Each number is 128 + 24 x the weight over the matrix's rms, rounded and kept within 0 to 255. Layers, rows and columns count from 0.

# layer 10 attention query, 96x128, rms 0.114, rows 0-6,32-37,64-69, columns 0-127
[[121 120 134 119 107 107 149 118 119 122 119 124 128 122 144 101 119 110 118 129 135 123 124 114 127 139 129 114 131 136 133 128 125 123 111 129 135 117 118 144 124 132 122 118 142 150 120 146 124 143 134 119 122 126 117 115 138 125 110 126 133 101 126 135 118 146 121 124 120 134 132 155 132 105 133 139 111 114 130 128 150 128 113 130 131 125 139 115 126 132 125 129 119 142 132 117 133 115 141 130 125 143 135 134 113 118 115 109 116 117 116 134 119 119 131 122 149 114 116 114 138 122 143 123 126 108 113 119]
 [131 124 141 119 112  96 151 113 124 164 123 134 105 125 131 117 128 122 139 108 117 130 115 129 137 127 146 118 118 127 138 101 147 128 129 121 126 119 142 130 126 145 113 134 137 119 124 122 126 134 138 132 100 113 119 135 131 133 114 131 124 128 142 123 114 121 124 123 125 127 109 141 113 129 140 123 133 119 133 126 131 148 126 130 128 133 137 129 123 115 132 123 118 145 148 136 133 110 123 118  89 133 134 129 137 121 119 128 116 144 129 125 125 136 128 118 127 137 119 127 106 100 128 130 131 109 127 130]
 [133 132 124 115 134 121 120 131 145 139 134 119 145 139 131 135 141 133 123 119 135 140 139 143 141 133 128 143  95 133 113 133 151 132 121 122 127 141 108 151 117 119 139 127 131 115 126 124 133  99 128 138 125 127 137 126 123 141 119 114 122 128 117 116 116 126 116 134 144 125 134 139 155 125 133 116 143 133 111 122 149 109 138 125 108 138 124 131 122 114 121 155 117 133  92 132 139 133 137 128 117 121 112 138 143 124 129 125 134 153 155 125 130 118 126 101 134 111 129 123 131 133 116 148 116 122 125 123]
 [133 135 127 124 111 132 129 130 116 141 140 140 113  98 129 127 133 123 130 127 108  94 136 146 114 127 119 146 157 157 124 158 102 128 126 148 120 147 118 131 118 116 120 112 127 148 140 137 106 149 139 123 136 134 124 126 133 122 125 129 122 104 135 140 122 126 136 129 134 111 140 125 120 145 105 130 137 131 117 136 117 115 137 136 136 112 117 143 134 123 109 136 118 130 115 142 126 124 133 119 147 132 113 113 132 147 110 139 139 117 134 127 138 114 134 138 117 123 143 129 115 129 137 114 129 145  91 133]
 [131 138 122 130 136 106 143 138 119 123 121 107 129 110 129 129 111 144 126 122 143 147 135 116 122 157 127 120 165 128 139 112 101 114 127 120 136 118 133 121 147 158 125 144 121 141 129 132 113 147 132 128 121 111 115 117 123 120 128 130 129 117 144 114 136 132 148 126 120 122 108 120 123 112 130 143 133 109 142 126 142 135 127 142 129 142 114 129 116 156 125 103 155 127 137 115 129 105 110 140 121 140 147 123 121 122 132 134 121 103 125 141 119 126 130 125 106 166 108 121 135 102 146 131 135 135 156 125]
 [135 110 143 123 120 137 121 115 132 120 125 126 124 150 116 121 119 118 114 139 119 143 125 106 136 143 139 106 106 122 130 105 136 121 119 129 113 120 134 151 142 110 120 111 130 124 130 102 135 126 130 125 127 149 149 136 145 113 127 141 122 147 121 127 123 125 125 138 105 136 132 121 148 135 144 130 113 106 128 144  96 162 121 134 125 112 131 101 124 133 132 104 112 103 131 115 116 135 111 128 126 123 142 120 118 120 161 128 128 145 114 139 134 138 112 106 128 138 120 136 144 126 134 120 138 112 158 122]
 [137 141 130 122 123 133 144 148 143 116 137 111 131 106 132 133 134 134 133 121 148 122 139 143 154 128 111 129 148 128 124 117 118 120 129 130 147 132 138 109 134 131 116 139 112 116 141 127 123 131 113 110 124 112 119 103 117 137 144 126 140 121 120 142 141 153 151 140 128 120 110 126 105 110 122 127 130 120 120 123 136 130 143 129 115 126 110 138 138 149 129 110 137 125 114 110 129 123 112 135 141 138 121 115 142 156 129 131 153 111 119 118 132 111 133 128 109 115 109 141 136 114 138 128 136 118 134 143]
 [147 122 126 122 127 125 137 111 129 141 113 119 120 126 133 137 141 130 103 145 122 120 131 111 149 134 116 116 120 116 116 118 127 134 144 106 159 139 123 133 126 120 131 139 132 111 127 127 123 144 127 134 115 114 140 134 128 118 117 118 125 121 151 119 102 141 152 138 127 132 120 131 133 113 112 112 145 127 131 120  98 111 148 136 114 138 130 134 119 138 129 121 121 159 146 127 133 144 109 125 154 127 155 132 142 130 109 112 133 138 128 106 133 117 142 119 136 131 137 126  99  96 121 117 131 132 146 115]
 [133 129 126 119 117 133 140 122 137 147 113 124 129 120 160 116 130 138 125 142 111 123 134 118 153 144 134 102 158 129 125 121 128 118 153 126 144 145 121 114 141 112 144 119 115 114 126 120 122 137 136 140 134 126 135 132 112 123 119 121 132 120 140 134 119 124 147 138 123 128 130 152 112 114 131 107 143 135 116 134 113 120 165 124 117 124 102 142 145 118 121 137 123 150 137 113 126 113 114 143 133 131 138 133 113 123 114 108 132 146 128 121 126 131 137 116 123 134 119 129 129 121 146 142 132 133 138 139]
 [125 134 145 121 125 150 120 137 122 110 134 121 150 136 122 130 117 124 132 111 132 151 132 117 140 113 144 121 113 116 134 140 149 115 123 142 124 123 139 135 109 142 118 127 135 116 139 146 137 113 115 115 120 121 132 146 141 127 148 138 133 137 122 125 121 127  98 128 132 129 135 133 113 135 128 147 111 120 155 107 150 148 135 108 133 115 131 110 105 115 120 135 114 134 143 126 132 126 160 136  92 116 115 118 134 100 157 159 146 122 131 149 137 120 116 114 126 134 113 129 138 162 131 136 112 122 124 123]
 [125 110 121 148 125  92 121 136 101 142 126 146 137 137 123 123 121  95 128 116 119 149 124 140 116 138 128 136 142 120 131 121 124 119 137 118 125 143 129 111 118 120 128 136 141 156 130 148 145 116 140 115 115 138 110 139 115 135 126 118 127 136 109 122 112 135 149 144 121 140 150 102 115 140 127 142 128 119 140 122 141 134 137 123 149 116 128 132 102 114 108 144 158 140 129 152 116 123 133 121 164 122 115 130 136 152 119 143 133 120 150 110 128 124 144 136 158 120 141 155 122 121 139 162 131 115 112 130]
 [133 131 116 113 144 113 150 108 160 152 103 119 125 117 140 142 140 160 110 130 111 106 161 129 188 164 135 137 121 114 118  90 113 150 137 104 115 146 127 119 149 111 152 167 112 123 115  83 121 141 159 114 134 114 128 153 112 146 118 126 119 101 161 117 135 146 152 143 135 115 105 133 119  92 127 132 153 127 127 151 112 112 136 180 102 153  95 153 151 148 128 120 133 130 111 104 148 163  88 139 158 145 171 123 143 159 102 101 103 163 119 137 128 132 139 113 124 125  88 127 115  71 119 126 129 149 138 113]
 [132 125 146 131  98 146 132 125 118 127 141 119  98 135 112 104 147 112 140 146 123 125  93 106  89 108 125 111 132 129 126 149 139 127 136 169 116 128 137 132 127 113 104  97 120 115 153 124 102 130 107 153 118 152 136  97 131 119 126 133 112 143 128 147 150 109 116 115 112 147 130 155 148 120 139 107 113 121 101 130 110 135 108 109 134 101 164 119 134 127 133 113 112 119 165 124 129 127 117 138 111 125 111 154 128  80 132  97 149 120 139 153 116 143 140 131 101 158 135 127 118 137 142  97 104 116 134 134]
 [139 156 146 108 150  75 112 107 100 119 112 107 101 128 125 120  92  85 100 199 158 120 125 155 152 133 131 122 111 119 125 145  97 142 110 113 203 123 108 145  99 161 130 128 146 117 120 126 106 131 109  88 100  77 164 103 116 110 116  96 120  96 133 111 112 142 138 108  86 121 114 126 117 131  91 129 116 114 176 121 154  98  54 105 158 146 108  85 137 119 167 128 125 126  90 142 157 117 160 129 134  85 182 158 136 135 123 108 123 122 131 162 112 108 141 109 192  72 141  95 130 155 121 131 116 104 128 109]
 [154 110 143 122 162 112 113 116 106 147 138 120 102 115 143 119 169 125 120 153 161 106 125 207 129 105 127 124 116  99 109  98 123 150  90 102 153 135 112 145 141 146 153 114 173 126 132 122 142 132 137 117 138 123 117 122  98 117 145 124 114 116 105 119 149 129 125 112 120  98 140 100 117 137 124  96 155 139 110 163  96 131 123 133 125 126 127 111 111 113 133  72 124 133  91 120 122 129 140 114 115  82 119 130 125 167 166 116  96  93 119 150 131 123 166 137 140 142 153 133  83 111 114 140 160 132 126 171]
 [120 111 112 117 115 129 136 133 133 131 126 129  95 125 123 127 111 108 137 110 104 129 107 120 131 133 126 112 135 110 126 137 116 104 128 128 106 151 129 133 146 101  95 123 136 132 134 125 141 132 154 110 140 132 112 136 135 125 112 128 120 113 116 121 101 122 101 122 132 113 130 117 130 132 141 131 123 131 109  96 143 144 138 127 136 121 119 105 117 147 132 117 137 157 130 137 140 182 152 139 115 128 117 148 163 112 124 154 147 159 147 141 167 102  92 151 137 149 126 142 104 158 155 115 150 134 102 108]
 [121 115 130 144 119 137 153 123 142 144 117 159 118 130 138  97 119 116 123 129  83 130 137 107 127 156 118 101 139 130 108 135 127  98 158 146 133 121 129 131 135 130 109 116 136 143 127  99 132 161 138 140 129 142 111 162 128 127  98 122 125 126 146 110 105 114 117 135 117 146 140 146 132 113 113 106 147  98 122 131 132 138 138 120 136 109 105 138 135 127  88 162 111 150 144  87 117 130 133 114 134 150 106 103 115 111  89 126 163 133 138 115 112 128 103 158 112 112  89 171 110 119 162 110 128 146 112 111]
 [135 126 127 110 159 118 134 131 121 173 131 123 152 106 158 129 133 152 121 144 131  84 112 161 149 143 120 162 118 190 118 125 113 146 124  89 145 104 140 141 126 100 167 161  97 160 101 153 118 134 128 172 112 121 105 180 116 113  84 104 135 105 154 115 128 150 138 160 106  81 130 125 146 109 118 138 123 117 119 146 146 142 147 131 109 139 138 200 115 118 140 125 154 135 152 128 149 113 108 118 148 132 128  79 129 168 146 128 102  92  94 122 171 108 136 126 168 124 153 124 118  67 147 152 123 152 136 174]
 [116 144 144 138 107 118 131 141 123 121 128 118 128 150 127 144 139 120 148 136 126 116  98 141 149 144 106 122 113 125 120 142 126 131 100 138 108 113 110 149 128 136 132 111 134 130 123 147 138 123 121 126 121 180 145 129 120 122 129 123 120 150 120 149 140 140 152 135  95 127 129 128 120 127 115 121 129 126 113 130 115 145 121 141 100 104 107 113 151 142 129  95 124 106 130 139 112 115 118 124 120 108 140 110  87 119 151  96 129 120 100 159 159 122 121 126 104 122 121 138 108 130 133 120 121 130 128 135]]
# layer 10 attention key, 32x128, rms 0.13, rows 0-5, columns 0-127
[[124 124 132 130 125 135 116 127 135 117 129 121 130 129 126 127 130 130 132 118 121 140 126 124 121 123 124 139 123 133 124 137 136 125 131 125 122 132 129 116 134 124 128 130 126 130 135 123 134 120 123 140 128 135 128 125 122 131 138 137 129 132 121 129 139 115 133 131 127 131 129 119 131 134 134 125 133 127 128 130 134 134 132 123 114 125 132 127 131 129 128 136 134 121 133 137 125 125 123 135 126 128 129 123 135 136 131 139 133 123 128 123 125 130 122 134 132 131 133 132 128 139 125 144 130 125 121 136]
 [135 125 135 135 135 140 126 124 123 123 117 128 134 125 130 125 122 125 108 128 143 112 130 117 118 139 129 131 126 135 116 135 121 120 112 123 121 130 121 137 136 138 142 128 126 151 127 122 134 129 135 132 135 136 124 117 135 129 127 121 130 118 130 132 120 122 132 132 129 132 122 116 147 112 137 133 119 117 137 132 131 121 126 135 139 121 136 119 115 135 135 121 133 107 117 141 126 142 137 138 146 129 120 139 126 132 129 133 134 114 114 113 123 118 124 138 129 123 127 123 128 132 125 132 126 132 131 138]
 [123 131 133 138 119 132 121 132 128 119 139 128 123 115 128 119 126 123 130 138 112 118 119 122 122 107 134 137 133 125 126 133 130 139 129 132 126 129 129 130 123 123 128 128 135 122 127 133 121 120 131 123 123 128 132 124 123 132 140 126 116 132 126 127 152 128 126 123 131 122 130 125 125 140 130 128 131 126 123 131 125 117 118 119 114 131 115 132 138 127 138 137 123 134 136 122 134 133 121 122 132 136 132 132 130 122 127 123 121 131 133 130 126 132 126 124 128 129 136 129 128 124 109 119 132 130 126 121]
 [120 125 129 122 130 134 122 122 137 126 123 119 120 132 125 122 120 139 132 121 132 144 130 126 127 135 128 140 125 138 123 121 124 129 139 143 136 124 117 133 128 125 118 131 116 136 129 122 130 117 119 122 122 117 135 129 127 132 124 132 122 126 143 128 133 117 129 119 114 136 129 130 123 124 123 119 120 128 131 132 118 149 123 124 126 132 132 116 144 125 139 120 119 111 134 125 138 125 135 132 129 123 123 135 136 127 133 133 133 133 127 122 137 128 121 128 121 137 123 137 129 128 138 134 116 109 131 122]
 [132 132 135 130 117 115 127 121 118 121 127 146 121 134 120 135 138 129 122 148 133 109 137 123 136 112 126 121 130 120 135 132 134 124 125 134 125 138 127 125 112 145 131 118 139 113 122 126 143 139 141 128 127 139 121 132 131 129 131 121 130 134 124 125 125 143 127 129 140 129 125 118 129 141 142 125 138 129 129 121 147 121 131 137 119 122 124 147 112 135 116 132 144 129 120 129 122 132 130 120 133 140 126 123 117 132 131 118 127 123 118 130 138 128 143 143 126 119 118 127 133 138 111 119 126 140 134 125]
 [116 139 132 127 130 126 123 133 127 124 137 141 117 126 125 135 128 139 138 137 125 128 127 131 129 122 129 135 120 135 113 132 134 139 124 129 123 140 119 136 126 125 129 128 121 134 127 124 118 122 131 118 115 138 133 123 123 138 125 134 115 125 121 128 145 124 126 124 119 129 126 135 116 136 134 133 131 136 125 121 129 106 124 127 119 129 122 120 130 120 136 128 113 135 124 124 126 139 125 114 132 126 136 127 128 111 126 128 127 137 130 134 129 123 122 129 126 132 115 135 132 128 121 128 110 131 118 128]]